From a checkpoint of a small transformer trained on Wikipedia: width 320.
Each number is 128 + 24 x the weight over its row's rms, rounded and kept within 0 to 255. Layers, rows and columns count from 0. Numbers have three digits each. The size before them is the row's rms in percent of the matrix's.

# layer 6 attention query, 320x320, rms 0.0287, rows 43-256, columns 0-63
076:161139108122118147142139141141114156152160162135097116093120108128141138119149127174142088058101132156173152140124168174156107101105152095106099159172132150101111134128087129159109138146166119
077:127171160162114138143114139107147083110146132148142126103164099090089127166168159155139128085129156093124164132093120149163151148091141116114098163162134131148135147117111138128110108148179158
077:144139140118127133147099156130129127100120144157132095090117104115105134096114172150178150121101111161133169106104146147139134149102165131104091099163157139118104149154128141127137161161157142
088:139170161119134133099123180152110123133137119104126124085145117123131142145146132162135125098112136138170186121094129180108186103134136085135113151193118130101093136150132141102127169152181147
078:121139133139095113084126161160144164115123139052083161134148180109134183110129122142134100133105159150126125126169159122116100088155144105132159110114081114074104111058114160090094109140106119
092:143126135066139117136111145173141151137158094145110109110112124141157149071145116141138128130129125129124137161157143141115123079091148131126141128132099119094145092091115090147112163101108122
089:145122130138163090181130084108112107101125106073102097094101132139142109097142126123146154154171149114136134140096109123120171151140141098134123154179113180147145127122123139140169113110123099
105:127132115108125108061161119110102129141153129088168126128129133091129136137106099085130091121108142134142109138154154121100129098159143103131172133088102105124084099118144141104060108123102124
102:124147125131144101147160120099110118086133131125078144102155144117086115137105087114110137092136179107109095085130143118169112163146152112112086147138143104126136103171095159143125127150134129
120:129122153115127100138122148193143112113113102102100101129155107144144121151111131123130104156164169147127149132133142121099182132126125129107187168114117087139101127108089127142113146113152113
125:140080129147117126088078123080091107124105169119103074146131131133080137070126119116133144136157130137116100105120121123098151102148177135135085122118119177111135095121132122119137136146104151
124:148124136147117130114141137167109092151118119149095099123145099178102115117143110128111143106139138131122128120165134123157146092144084140132134129115107068192102121160151124148087129120172136
130:134139134126114139118161130132106109155146102174101116137125153095076147143064131102105108132128160145136125155130112161086154144156114079152124121118154168141124092120118167119165083088081101
132:144139092054126126106139103129111144132145136123114117137147126104140122148093111113124117102109143115151091149137084111162128094143146137095165112115098110155134178113085115118132092100162116
137:160171122122091147153152143125151175136157120091130158177095111129128147104133130151168116109131127116126111093121114089140167153156150120149119107149137117144150120113107117115129137096126174
126:123102117110133157120134113125116139130111172118086111127155093146157168136129124162112131085135121149109123135111149140133142102124111136127114111137107128099167098115122144101132123172084128
141:156120159140139185129130077175151135151161118171147097087113154142110154147155115152079135114131099113126134122116137161107116141118113133102131074124107136126123168128131146109083118108170110
141:093131128165122158143152130130158111141161110113122137107120146097112157140153151087116142129101129137134125116091127096093127162129182121094119129120111156082177137103098128131128133126117112
137:184141149143137119124171096108087071156135115117110084084170133130097142128178119131128134111148160070114115139111122120148138112137097170112099131103125131125142143099133080154117114172103107
127:143109125117110173112142124126107143137157136158079071125197148158116185148118125097106109117102105127129128102161133186134107121096129147134122139167095119144115109143134140177074127138112175
122:130103129119093139114069085131098118111144102085166137116171122155134168089123097196105179152101096137133144108141108111081110135156105099117159129145139175188184132126133122130162139103124156
050:089136128099124144100146133110116131154087109111107111108138123184137135129123123167099096125145143112126152137096109103128139136163127102134140111090140151156142191151121142129156120124119173
050:133120147162128144074127107137188144185101110109141136138144148126134095135153129133130101130113133103150085128131126125115154119132092101116112118117125107086156086145129144163105117135140128
057:146151071138146148123148085145163117149130110095095108117143079141142155145127092138136167116168125158137112123184152120108131143123123137103095142138146158148163117125128141124103158161147172
057:131093093160149130127119167133080136109139130097134104126132151158132136119107152099112104117098144105161117120116131123161107118147072091097141118105119113154119111166148116062142163118106149
064:094103094132165105125131130103123122091136165136119166102127133129181138122116143081122138116143074133125125109162134141120174181131149145110117138143141108138120110145150159137122144105158138
063:143098132115092154095129133148123164141108128115122101166138161110099123126136120151130139146137169150118120132100111139131108130166094118118174093093138125124142132100099095152124111158090113
075:144102165156098133124111135131166159143108126117147120116170128098102133116128125199132164125125185128064091134100150119094144189162133106159128125135145139094138136128111097152116118186132073
073:139157119158095134132088107143132118113150122144142102144118157119105104113113126101164113160119130143128127110146127139169118120109092116094155123127099091148137124122154150098169135114104120
063:112179195142097123123130136144139184117145146151134146170132187168132137125132108138164139103075113186149109142100137168103069093148139129121091098106104149127119126137092137150143124100075111
075:119123148157155142096101133105175086096161104103171124150138086115145112149146161142101152117120159097121070108118159076082178165156149138191156157102151152131163155155167122111132120155156114
070:124095135165133182107104164118167118163127120112131095108136104097055151126140095151103113107125137138130141102127138123135125117181144127110123081096135132124108114102111111056127136154163139
080:115130114097168099148162105154084135112124124130103141149109134204161107099106144083106126125157101147149103138145104117144124102104117112106152124128104155142132149106144114147166112113105136
079:115145136102123146071126144135115105107091140106163120155131153163095183081116122126098144125128094150159150109125130128107112129138109105110114130105103107173138162121128093120151111092132139
092:125135106159128179120128159128143080108121147092165109147155146105126069116152120145115142126142150124078111105111125074113139159179125116142113142114145129129185115145141127114128090144107119
076:131120127113105136143119134121135130122133147157090094108092169129140122152098131094162083121132147159135166150114135178130137106089109127129118098112133118124086128092108120174135178117118150
092:128158103156086150114131166150184091121123142136157135136160162051085137128125119123075108134165122120107086102131128098139138116128126133130118136093178113163121135118146120149097090129102118
100:100173135150126114102128139139111093114110112115165112131137092177105145121137123164118183150117100106076121098121137107138105112172096129108125122122104104164149136153122108124094087149123140
091:135112115126123143100092137140147137144088136128140110141136138121108175126113167123134165132122106141122116089125151159158121111116153154127139117152132128196098136154094133135142133117144172
102:140128109109138125102133169125089146126202133144136092162145173144139114122127101135110165076140124159096104121156137160109082140127189113141160123085126147123086098128143137112139161109132167
111:118144126097170094107120113135134137122140106147130111096141181124133123148133103144120130161118075115145133152160109156142083155131136160115149153167086142124200204147164120140114130156143130
124:082177097118120117183148082149141171138131130140135172124098124133175122118087115123140113105106147133130120132130138098177135116095124074151058101135131112114113123105128135149133138136142147
134:136108160122102124153102084101146126126105114114105101118135123101174126122089125113118143086151132143161179146129138151165152144088148168102124169129125088109124164104107176144117148128136161
145:165117134105139151160163132156158108111100111146082128132076109130145116111148159097100171154096129131100133121135139174122174159129113140148128100166138117126079072123149119162140178151073117
150:156116114109132115119120176109138169118108125119109155155125112146147157138097117132136088110143147117108125132144134099139197163124156186132155135106148161119134090160105146132172149109160142
154:118080121137146097068105141131158140155136128115142127128146147115122128131093140133085137127089076122130131111115173100147132155128065114113155133118108155166109129152129143148117107135095159
145:123114124149118091169135165124123137097096129112070109096132107128153077156122171115156135099148149164101150136127128111119106128166100089113065125141117123132105118127079090122138088101145132
147:104119109126133133121107097148121119121142110107130159161107143123118111129128134155133118114142136073143108128125110138163152141148114121095130111135166133131144118133107146120166176153130118
154:129140115085106136134127143131097123145117126159141067158145168148118137145131115162138135159116138101135151177093105117160145118105128112103096137128147132149139127159127122150093115133104171
147:094117124086088155138121130064148084120108149090097133120089127158141096123149130143156106125125123157158128130113153125146113114137121147122142155113164168149139167103150088116136148146101096
155:132125145134137152130152133115137128138177132129113096105111119107118111120118107168096138162109102089132136093163181121106079117136170116111171083134145123131126178143140136098111143105121128
153:126097113126134128153134146081128115109131129128096165142158139106098144163123114113116115131111158152141134113188122105091103131108179117090109135100121159107165136151141120180148096133116102
139:132148130116179157131117168118080120135141143107093117137134124136158120106125185170111114169148108172125120124143117120165143137148086137164197153124145157178144135138129152130138123104133121
056:067145121151140115148108134117154131120154100117138110125147105105117162141119105090124096149067139133138107130083110131113119139117128114096116139146111120118125055142138076099106168119161132
058:098136152169163132114112146157134167139123107118146125107094146088102141121129135159109126130129140146159132117087093147144141138185153124185175107135120086101126143202136076135157113098138120
051:168138113154081134156144164173144129161104095134113139121145139123128166118120123115132134192121185098114170130123120094136116119134105148103131119135114090146141150111168110124129114120119113
057:130087150133093154108135151095081106099126130164115161138114140105180147115138117081131148126130123179133133142134115131109130178175159140143156131124100139123134106140120173106141177123140109
057:135130155158146120123122115123161130109123102141122094106174086105133130110113107155117120101144095148105080132132155132097179182126146141126100146132177153109127107110151173157131133125159102
057:106157122111146120183181104119128134137135159145142163170091135139158145117129115065127133165109098095113145133093124136092112137121133154130143138149171131132123105128128156176118107132168134
064:098163143111082139134139103120109146158113124154140119125137143119104064133114168136145112121109163138072125152102113156128118134098122136120121108111130112115109139096082134162109108151080120
070:090163130069134096140133132138071164113117129138106146165116104140129173128151106088157144180099117143171161114135123139151093106102112101100131136127104122141090112151108139128140140117097134
068:105117071072195078146138105125120122143157139135051159135089129120144128134137120108117151114149094139161168132130136165136165115097153153104120142151139125125102115158159111148132112119139141
069:164116165151087149089115097117130115131140138169137116144169107119086113114114124168146132139130137091079101146122137107114110188159158103145125112111138131117134155100132140131130146164107113
080:135146187161117123130140118110142140086168120126176112189164153144137078136106111132143116111144148141092076125109086136136093161159122095133135099068109140127101129080133117125124089128096134
071:112113150159166137119125114108116085126162092126151138113143052127151125127127134124128131134166117097133085110135133103109169150136133141122129143110158121138142101144188148096165119159142116
094:102139160170111120124139131133182143112168123148098162156142098105140169155154093160103188094127128118151085143104186123121111154162172108143127133097161127117116134105082116124100156150097099
082:085091150127131128092122157120143099135107117163109127090141155113108131121116141112173122119131108152113166126116097162141177141117105104091140112140119089104131105143155107075189163127160175
093:152148142116168125128143084134077172109169127117113128140109117205174119138104143092112115139152114136128124148146108156117098105105118118129118137137094174128121120089116107132129127136115150
094:120114135160157102175102178113150153096115158147129137165135164186155109157129108092123149091173160134106103110071127111135128132111129127121113103113145142131117131121131118111116132102150122
090:109145118128110137154133108130145094135113132118114159144103070116140148093142124121149152092130126132164138147101157084143201131106129098127094116113172107082083090096098126165111157115124105
095:141147116143090145180125113109117128125150131149132130172095096131125117140134164125114147078154182133065092140123121099166145135156130095130109131119150162125113168101110119146121160157077084
109:157148154115123116110175099143112132128152116142101144128113123172120117134124148136137102142114139174095138156112119134117145098101082121136108118108084140095145111072100116116134129139086146
113:121122175120100130124090097089114097151125157120146108107140149125129127142100129145125124123138089076108108146136110159156062106118127125108135131157122083152128144151143138135109114193119106
117:145096132158115170114081081095101155168127144166150129131143121125150112131122161126134129136122118142118130139115119123139158083147113153133129141164108148125075137122140129113209111145115134
136:122099153120108137144131140123156107154081146071132168100099120137123149132120177148145089094136148096150131157147093135070155120107107105127158121133120153106141158095148146139114136117166124
147:133103141121147116164111147087130121152136168121125102088114149105104148161136104097105131129196134123086166106133094110167173140119140154139131081116115144095073192142124126106123135141083129
146:140180092127150130142097092133126091142131141127142152150172121119157137142100175107077143129086185124093099097146118133116123129144126178122135129174120122103137191119144076112155150108186126
153:130190128161110130122135120120167120158115072134097124136137139166130132130126117154144124121151115157099180110154125104139131129143090099130144159112144123105145117076160123075122144115097116
149:157122156142114162113139178090080112128156155142102134189117137136109160132144153126106114145102162151131079133159124125109102125111145148141130051172102102115156110133119107134097142164140146
156:112151140145104121089137148116110127119114134105102135125130127130131123148124155096134152147139116150129129181178171137134094122117101160146081096090137140116113141144153117110134152147106111
143:127094121148093167140134101122121134122117158101133124086097137110138129154124108155095134163145145124090137096158139134146111133137150097155127145082154123131176124148139105119119140180117123
154:107144073118108132089137187111146111144124127152118081137166160155164145125111147158140103131133155060104108091114112147106101133178150134112144137142144143155156136140156108132119107146050095
143:100130152162106087124128123076121128125161131108159119112141129186120108091143134082150100068141100162130124111140178144142135131109138155158105132154096153092165172148150116141127154162127147
142:134132138104167139159137157156143092083073137163115100112143125128135107103149142111130127105113133181118127156100085167175143134135133137130126116094138089133165162126082158144097159149136145
145:130163142140142111144091126081139110145092141105149138121117103109122104140143108164155101136074170108140121203137104075096157083161165117156136091148118127131095107128138099138148159149133105
085:119160151118110125179139118112126108091128098156105101159129105089138083137144108082121129100119095118141141085121170158145137161146122129142162126149174153140142150139138133118137115141151155
071:157147142126147158086144120106156118150116146179128144108139140157116130139098134118123115144082145163141121135111087144092126094106142124142087122086101117163094140157141103096112105188122163
076:134113110147151119109142101134174123152137176122135168120173115138121171122081127129143112114122170146119093157147113126144112154143135088135080124144107104158101120136140119167116150116090100
064:097123152149107074150118110138123100130094133113181132142119124137098101109140112108133160087158166150133119148110082133110116140131135109098138112115139176149118163138085122119142137136118134
072:121110084126106129113120105131168153152130113077153099139126114107089115128123110162171161120148158109128112121115133128179142113123108133135152101156160111098192109129115113130137140138146111
078:112121157113122151092129135097099102165110147115185136128168152130138091135131057128112110138142137136137131108175167126100151112144161142154141117130155129128137138141106111105156136133072152
076:121111096115114147137095138125110155128114134122151112108157133123134113143091146150109166152126134131134140169120119122093152149124140133110127126131130146118127151130133149107141186121121125
089:134110142135170133139139119125091168126153146131145151128124127191122120168168118147181154104120097162145128115142137152162091149144122100079104119166089111121133146086134131141131153132180155
085:103093117104106095112149108084173126162111117152106111148123115090102041126124114077153146135128132138156159162122122112127124124136171148138151136152121131125131067110140173153157112097145169
083:137116114148091120097142107161120172128167108079113111116114101138138122165147157156133109108135148125156135163141116137143100123140166167125123113135147147131116123136113098133099118168148072
088:145108044146128153127142139143114115123145126162128103161137156143128142125159137113139066142107162132110098135187147120114141125132120119093119127124134153126130154075131122097111132131121125
083:130130053109105152106192140079149125152162136155141101122132104118131122082102138129177144149123137141159102150139145132077117129106115135106129116119147167153148118108120153104149112146132095
088:111144112148108170104188137103124126137168110125150141113123095072148074123172116155160125077144151114133092146136162120126090111118132129143156093135161110116142096078113119081118169118140101
087:097139108126137108141154181100118136119145144138125167116173138048169091163148134146136093129165115138110122100125182113144137164118156103169172126141148112108122089112107118144160103098120119
087:127100104139127109165093142131072159124102127114111167147126128107128137127090132106097141169117107085138186149130111118119155139140135133134107140122102124154141135168100105120138132121108127
096:117169142141119155116146099145127121129122108096145066140122103104111128104150142125160117101083151125151148126130123118168104149131119130096103108124158160131103137148120123157159136123143112
087:102160117152141160117099139153155141099150089118164137129118131153166129099137162120127093074088126124118125114135143145186073126090136118147122109143170088133167157174102125140142145113110102
096:116109135123125129138124184160156163144140185171081136091123135094143122130133135126137112118132136135129110159154194122127129120117125163141145111119121113107152086083108114089116193136114126
085:143116149118144131129119098123081171130131115091103164161132146179166146133064131142109120133143101154102149080161177153142087132151173122150100133151114138137109144106138165114106101147135159
107:157155180153094130147128140140121128161083111107140089134129160109169138124134107126100134133123106132134121066149112132096153120150131109106138114123086157187116127116150107118169091165135136
096:116162115117139119130163149141167131156080154135133136127114128111155113141137159147129156141138164110115092135122199133152141146144133101103143101123134098114091121144123112152121143124154098
118:125122110101154088094194122134120116118146099124113096125186140127126189142125142113081177135129105118148119154133121135100135137159111096113149155101119176137123134124106091114111097138107137
111:160105126143134118139132162116127130133121136127117110124118130157168124128087157138122090120145173190121144137161144171101144125136151084160089130136133170145140137142104117106148093131148111
107:145144113130131095115110151147100083155098154119133091133183144109153089139136122121102136173105117147123147168102114135101132087141123145116159119100131153142121105111134092121156107140101135
110:166132149099145095133132140132166112192156167151113098105093128138138112149161130106086100169135100116152110120164131152112184104186125104124123175175147161162109152116187124153145120119121144
114:110126118087125104092117145090171098114113144110075132108139136145115151104141146124124119093130152147177108145163100122108147101157157154099161155165108155142099148111106143138130082120114099
102:180101140161141117135161130093092129122157073165095110133142130149149137096130154095130119117085149117131141093208150152172089129160146139135132161164139181161131133148157123094138125148136119
110:148144104159134132102152143088133105139114153141149097122167170158118136094106110123120134114091143135087109103181119131114090147124176048116137111134127155192146127120175105115158081147126157
104:135171113179116124146088137145116132126127149092147104124116123127140106136123128125149134170150166177128133134088154146121115122165140122093136144111122134102146131150102128126117119091122144
099:106163141136105154144125131158100120155104127149099116139123118144111133089095144104156107124125109131160150114134065099077158106135106125085144174167169083120163133125145154200147121149164152
102:069136087128136130098118131099110154116131119129119115133121147137058142137129129159115143130146160131148173173068132160144120097071094153183130135142156113156130133140102150118088079110094163
117:131155111164132152101105133111127107158170134174139138143114145131125151157106121128142132140127127065122117172137143098109107148131120105109139118124107138091169094118129162146144137138102195
070:133134149136128150142126142076098121118164132168098142150125147142108120106117147114146099100129108090150118100149132139116133145117097112099156126086188143119107102150128090098089109123125138
076:116104120135137110126154105169142129132114107102165119115124123083135100114152114112099182084164126173121148145135088163144135119171138135131125096151107164119151164137101163149120139137103107
068:119114132150135110108091128138143121107087107111130139146159101110140083111135097108115179090127122143117129163158136147098164149155116133127148139129141126107155121104104135123139121125121094
078:121128151135101080101144084146126123142094139115146094133152111115102117081140098166131141119148162122157148165091113145168143121138145148125108112161181135095155101127095146167116123140120127
073:143138154102093156116102145119138101112123132106111138129127174115162101129107143120070106192111107102152166113106137099090135122084109150164131110116102101100136110110159128117160104145109134
073:112114148135135122113146129156124130133145121180118142167098121141155115117104135148118131099142123066172153142136132127153170121132129122161153099111127093137141118158151141114141112128100143
081:123110124175128097085116188121073098143123140149101172129169199090112180138138128113118086139150110130149138097137155148153119167137136117136110114120135101116153130117118166103157084091115147
080:105081088149149136122137124118085146165157147124086126173129124136100094113104128123121110146132136123148135171082103104125147096127150127156118107098107158111127137120167131141133125137136106
079:136117173140126129127110112125132114099132117107172071126129119086131113149158140140130088127181189115129144128115143121168141137117140159158148101142143133139141135126136153119099127164139122
076:147142105139118150085096176156121090119097107108126138152170123103132103113151130105084168173114110110167113130104148132053137111126144112098184139094126150142155137107123126125113076111147124
091:172118106148134070153114122107151154138131130129133105113124080122123117098146088111092089122155134113093109119110096104128157107142109161086127124127115154119122113161108153136161122151157119
092:105115101142164148119130170106121105149122159172161101137127134099134131137099118082116114170151119061120144138104115130151130121143083135162101135130143102133172107131134103073168134088132149
084:166126130135147141117109109099130095129157104127199120107121138082137122162115116146118114116160150127084130110119085115121147095155111144143173125128100125123159154089181157129114126132119122
090:171117074132132132131105121117160107121079147110117048133154168166114127152148099089126114173102141130144145093126125149130136135101102153085124118096143145138104104105144107155150117138159158
094:104144115106131102100150165143157067158112100119156123154100155125157121129092144137172121102162123135138086138156154141106127150123117120138128129163143067155124133128111147125087168119114108
091:162086097131114115175106131087061135157105140129083097179114165086140112124112138103137125069140119141108122138129113171117124143107130135114141100158133117099144099162125124159151112133137139
097:121142148148113161114153112127102162136148083115155134107143144130181126156152134166136131096119153168125113109161122121074110085106162063096142112147095137124101137134157145117135161136142124
093:138101124150136133025101105155128108163156137156153133115134120133119135133097145115129089146136167112106114147154110130078124117090124127178096138075126118116129137188110159090109131126080129
099:115156154135120155134123130077107124151115148104142135121106124169161138093132081111086149189166140126098112116151151139095125127085112134082109107103106129111144147093134119123123126131144160
101:127136152116113119133122138125119120147138127120152125125101101123140087116159145132153148118109173150135118130102139083091147155140116091150102148147119099066137085109102136120118172146127112
105:150141139112158135166092125129131118136128114115177154109094161149153132100107131130096115150096126123110122119144134135136147115128165093185125131133110135093101131154112125169107155103137101
087:137110114096111137100138142147170117151125138121156136141138172113147136165105117110130098117132108094087107154144133124191133134173122124108162122126122090140083107171134130092121152107164132
106:122118137135122151153136112115134154109135140139109116160120097101095100095161142128129141103116104125116151113085106129151115131158114155105161080124148125119132102141114117138095129102119078
116:142128108134134112177168098135139128148134137133112127125117113104160155130138134129079152109139084115105158084157121121099087126118170126106104099195139148152116173086157133090125118151146151
106:136070111139163111132102090100149143158130144127120144116101110134136087159134144134092132104149142122164126097074119102148171092109114104101157130115144148116147169138114153121145137059171098
118:091090115135155187149146103156102132152129145138166147092145100097104114151118093110114095085163128120090133126078124101139134096092152141087101127151136128098130113153130158163083144067169119
099:111096146085123116127089115125071162143147097122137147103127139133129121147127160076109120142102101179157138159107132084172123119164149144090121152145131165124164167109127147114147086075108123
112:071138115170129146088144166114171171155149110098172145090121142163133094174143138137133148121133093125092098126133169170110085172073113123127124140127134102135181099150133117116113171108135178
112:147126142122154116141129131119105130102104149140144079097157127145147166105095111133126151095124102121143091111151121126140149106185189164168110089142131135132133163135145127119131172138101151
104:097141150152103147101095074110140101113109126132173127159118083141146165108093120161162141110176116109064106078164112117167112083179132139175067102138146135149125113151102117115142109130119144
102:118150116118123102164082105136135105113179174072145157094167146113130143148153141170096150157111132100156119135139117125156137166172139116099134150117144131129128123136140123145127143110122110
124:126118126121082122161139124108104158129121158072111090162101134104162143111110134133154135102097118143163142156073100112197118149158155136108126130132129143126086133091174127104120135114122150
081:163159132166120149161112120131103157134083133198094152137154120118085132133123151129144148142134131137110119126095126142109116161119139115144128154146128168113135139121101156168110118138134102
086:112149141158110135185116107125079200127121132153173135125163150117109149115133122126120093127154194128083130140091162116140121168176123160125141117130126157114106124114107136147076123173112097
089:101108131115127144083079110102109074082105112132168111126174158143178140128144157133117098133094117126159123151128105119121178146152164129118108113133108108120079073144166113096115128126181132
087:145107136137081100114126136126110082122091149175135135156089058119143145091107114093131083110106119129164158124122122137163140139131153099102123126164122099164130122140113105072131126094137127
084:157146125164125115132144097085110163109173128115157135131144124141135121109110143128122142140133100132108146163165098127123129144144146100083151115150157175060088130126125119146167189164117146
094:137091112115140132063130165157130139091097150118149130116107165107130145109108167127136102139087132085151109174163149151119129155139155103115123107098143108160092109110166133116139127141160171
091:121129105144143149131119137111152115098144116142099139150151158186164150148121107140163129129173118143102139136112162124166110120098100146161141110101124125165162111144105131139096104137102125
093:118121134103091156114145101120167111117150093145148138132108073137098110130145119164157126128141113136084116101112132155110155114104088155140118149168140104154130161121145115144113120125104088
096:126119201147100153117055138123130132141130156148150134154111158113105169146101116154133120129134122123102153142121096132120122129117125148115113161131120161136131163139106117145128152132132128
095:130128093138084097143144139137125086139150133133088128132099130081139110109119096076157102152138095126171137098096123114105130154106125164143144181181154151121156104162166144109124127142125121
096:133179111130100128113122128151143127180148134112102122110135155123133128119154157141152162129125155174139108112137105138131142086123153116104143108145132111101144100141116105151104108142113146
101:115178147080101120122156136135106110107083134147149135104110132126122152098129126114167160119106153107130127141098087094151097082159093111140144157151154080130167114140106115149112083143116134
100:100137133107122122109103129126103093107140115113120106151108121130157117125191116132101082135092078148140143120139182148106182071131110110120127170170109113115094134122114133123107189090170113
098:111132121173121115073149164156135149117141090112131127102117158174156145128164160132148067114099145069071155145113143119129119153143120099120116132079116145104131153119089117122139101134128189
110:092103134093155165056130119079151124155210131125160117107142124084109134124162140146127115144129145113154169115110113139115071155130130145104163134150098124122117152113148111165154085100121139
096:135144103118165103123111101091135106141107140107111118097119130125110108165128114111115116138099120122098128171081120114143074095113099180097141084116102146133101113067121127121148178132139133
101:138137157149133155158095117146145122092109183119128153078113143118091132138139141115105117108129119101079138132112075083162129119147071130101091151112141143165152122124077124117181102117118141
105:096103086118134107147133143107125094086102100138099126104106100107168126096135127116114164167135094095187137112114109104143153154107136104148140107164151109119181114127128157119180108110153081
095:068126101099139115103133143121119112121110140090129116157093149114117132116099112124096104147166091117166103136132111145184086085140123128057164141100172126119126139166151128097115105162146089
106:118136144116161113105134084094143114102182113141148122147172121137107179155170104180157135099109123113123160100153145140141124151108128068175068130136146157111134133087101142141120139144149187
099:099118082110149102147127083134137150148161145115122130152114116141156126110119152129126126132125115129170144137128154093131121083097146108195096132164126144113109087123148141171124134104123059
098:103093127121085127060129094138131138104115113089136121124135117125092144088121092121179133157122145136100103099128134103106121108122140164120135123110127148137168123162130148135102158152158158
091:142096139163118126147153097116153110118095135104120103139198105137151107120167120139113149106106128091161141113146157036083126123136119118053116150121148136099134124102142149107159119121152130
101:196068133144140121101070134143136175162121121142159115122138118107091102138124072124152133176118117113126136125141114123166122131128144129113125078063128122168101131114120103117132094164110124
106:094158138157151109113134107134138142093145158133131165120157108159090136128132120161116143181139129130123159171104170109193104111105108178107077132153138087155125124089107143147083146137157129
095:130127134153133134093120096131119071126123163083182111142142095124130103122131151095087131139109121120127133108091120149146154096099165155138108088104076133132132151193105108075152122121099126
105:123122168134142102087144134118133115155131180137140141107085078142115114143113123118112127130150119071091168096133150170142099127115125101110165121124112084103139152149094121133127133110161131
099:133157138142087119129105150072093147131138086135148120102102150155156139094134129158115139109122122182138138094165167103147109147114141133115126112193136124133132134105139140142095110178137139
103:090161098095106109068100147127136110187117149111134134136196128138153146115150138116108143122130148145146118141093137111124120150144136150101163123146116160119134134119089122194155140080156119
096:161129120100120172153106142157133159161156106145155121154135098171156104123118113140144151115145130137137127117115114143118188103125125104140095114083134131138136142148105100131103125146129090
099:111093106136115106137113167106163136150124113148089097135093097124129145073123088160132119132146120149115134128126117095136125115153142199150119134158132127154131136086072126134128130142135124
108:130142091140109097100139115157144115136104143130130127135153170136153125146120113118142099100130146184146126124104143159103146137151117110144110137151098150143085150133108144125105109158146129
081:126132125146121160117095119119140154154152127108117150115145157173137194159117128139128154117122158080103162146154133108141116124119143171106133146112115193141118160112112126129157165131123132
084:127102127085148078168149120137132133148151143122109119106145171149122099136131145122159132136176147159110140185147145106095106123122121105130167185097078150103098105120128134156124162171130121
080:126119168143156134115142162125160142122113157144164139104121133144142116153141137139118099115101106167087115109136100145149147136152129109103117108140133135168141126123135121103108117105162153
084:115126153174108121157101098113077143139122161115141112149160103152114127093146108161134145145127137152130108096134153107080102173150112134122098145129106130053125133117109111132143140112137086
083:152152151125156135119101097123128138127118130091151145101139161148094103135095120140074095139180146133164121146104105091150126114117112106088150163128087116113096156132140140141144112115134129
093:129131121137139142131156128195108122126103135133125130100147141137179147135124121122122101124093129170113136070116130166175133116126148121125175129161120136118143130081113104140128137110118126
091:117105108102110130163150130079141089120204157169137124164129131148135066158130143110166077108126131172156148182072114154116157148129132126168107134108115167139134119132139175133136139098187130
090:102104107148111103098136082145139166159194109171101105123128119133146135117104120112118095110139099151125152143155139117090153138114112137136145158177138144128164153112151150154110154164131133
096:148145155170111116168170164181132129134147088121125132126153140160132148148108163106167137143138158162141091116126134124121108197096136114117154106159112115141149118135103121136087110122111088
094:157099178116115095106092159082151044136141135163125141113166117115116105178149152104115150114159135152132135131146160148148125144144128154104131139111149110081145094167086138142126104145139156
097:133126110127144133131125132106139143147100117132155109154150133106107147124094112108170086175162138140112140136167110128128136095110132153123143151123120113094138136151163160071112130122154161
091:132111092102107090156148159124168124115076111139127101132129129082144110104096091121127139143119104149173146168105106160160110136113063176100141120147127109123128124111149170162116090175113157
094:161113132133099120085131101107120128141149124159149094139139102138139142111136112107147110111137137135104142133117112118113151089111193156114125121169131131097176124131136142122124149178142098
094:084146156102165128129139102119141178108160115135157146112120145190117112153138155113128118082118107108131112120079112101107067158093108154091134108140102162132135150107094113183142147151090096
097:136144126143110153149102123116120164130111109122139098175138134183148135140127125129119125131105107116105142142151141129130116108154112145076054141152065155134141125101155142151132119105129140
093:164108123136098100122138113124087166139098166166128117168133156141136143122141114119105161121141137155117115136102129107156088186152129087122098094110148122136129106131111128110113158119098135
097:090124155118105140177147132134122150142105160160108107135117143147129158153152146105101136145146113141135145090121134108109152133133124117135091139140155133168153116188130102142138093080139162
096:112101115108114103175121107072117122138100147135111112121105096102106077119134111121135114116152153144155130145056091126171132145184107152110142122124167140102151125129161131114136174135100123
093:137146092095141138162155109120125143132117099066154152133117109101103121131093149150153132105129120134156126114119124144086175119126113163095135145173125171137129136161175114141109127128152134
097:097121141140144134102136121140108116120108100128081143146149149092171114149120087130170102123097135116158127085144138150120091147121101096106145179188113119174096123133121129154113135136143154
099:145140132117155117089106142149163126096122140167177162133148124079140156148138117104105104091082122133150125135135140149121124111158131128099155143069153129131106126158115117121112171146148155
101:141152159153099146115151164104107109166134102130126119095105155069134116121123111151115108174151136126144109128139106125114126134141148130143123167152101120122130106149170108132131133144160103
105:081095119160146134159107114080105134105126150114113147124112153111112100115149106105164119131158147130122127109103129110208120151162147121103134108108173177174079129146141097115146132093159118
102:170120115124099110089094135132157111164108123160133131156081119093136156149167113105157101091102143148135132121129119117155111130166143136128155109118171137167102129124123114103163130170186136
097:083148087115150100104092135137179153170161152126107146132095150124115135136106120124131171112111175127142141118083110074090110115096126161124132163130127146135157172104101126100134104150095112
108:153158141113126184105128167107128133103141131159140107168148148137123162131135126123144125141118121111129122158130147104130051096104183138123136122115100121143137112142095135164068139155097162
097:161115158114129098096180114120148147144119126099153087150142151115128115118144147094114124153149127127113175136097082137128151142131175140118164141096117103131105135155123158129079143127107115
099:114094126141145137067150142135165120110056141099130121115120109152146141118128111076127126107111123125134165108116162130125179146078151141147109132091136113156098112146114125108104137136152152
106:192106125140155134115078145140112136111104141167059158151108118089157136116158130126103071136133097119124124099141152106141121131094150157118102118137104108107157136148114136115080117133113136
107:146110097093114134136135098130092102101139093148115076103148110087144161111070128115140100098089127157126134155115116158162168143117122149165097117126158118128129120133181147133116143104121104
103:128134171146136076111178153184099141185117105126152089093148106141132120130132182112109098143158139132139129147129105061072142112129112117137116124150136138097113097130142095109111150132129087
101:157070122116128154109102144105109110122133116143146127083167172096091127152113125139106120119146146119086143122097116145100165099127143125139140143124141137163126147136159116095118091132090094
103:127137073116094119154118079175163113124147134120151130164154135106125175124149124149140123150113134097111143165117129079115127141157153117156083116096130108123157157115173116121109144163134156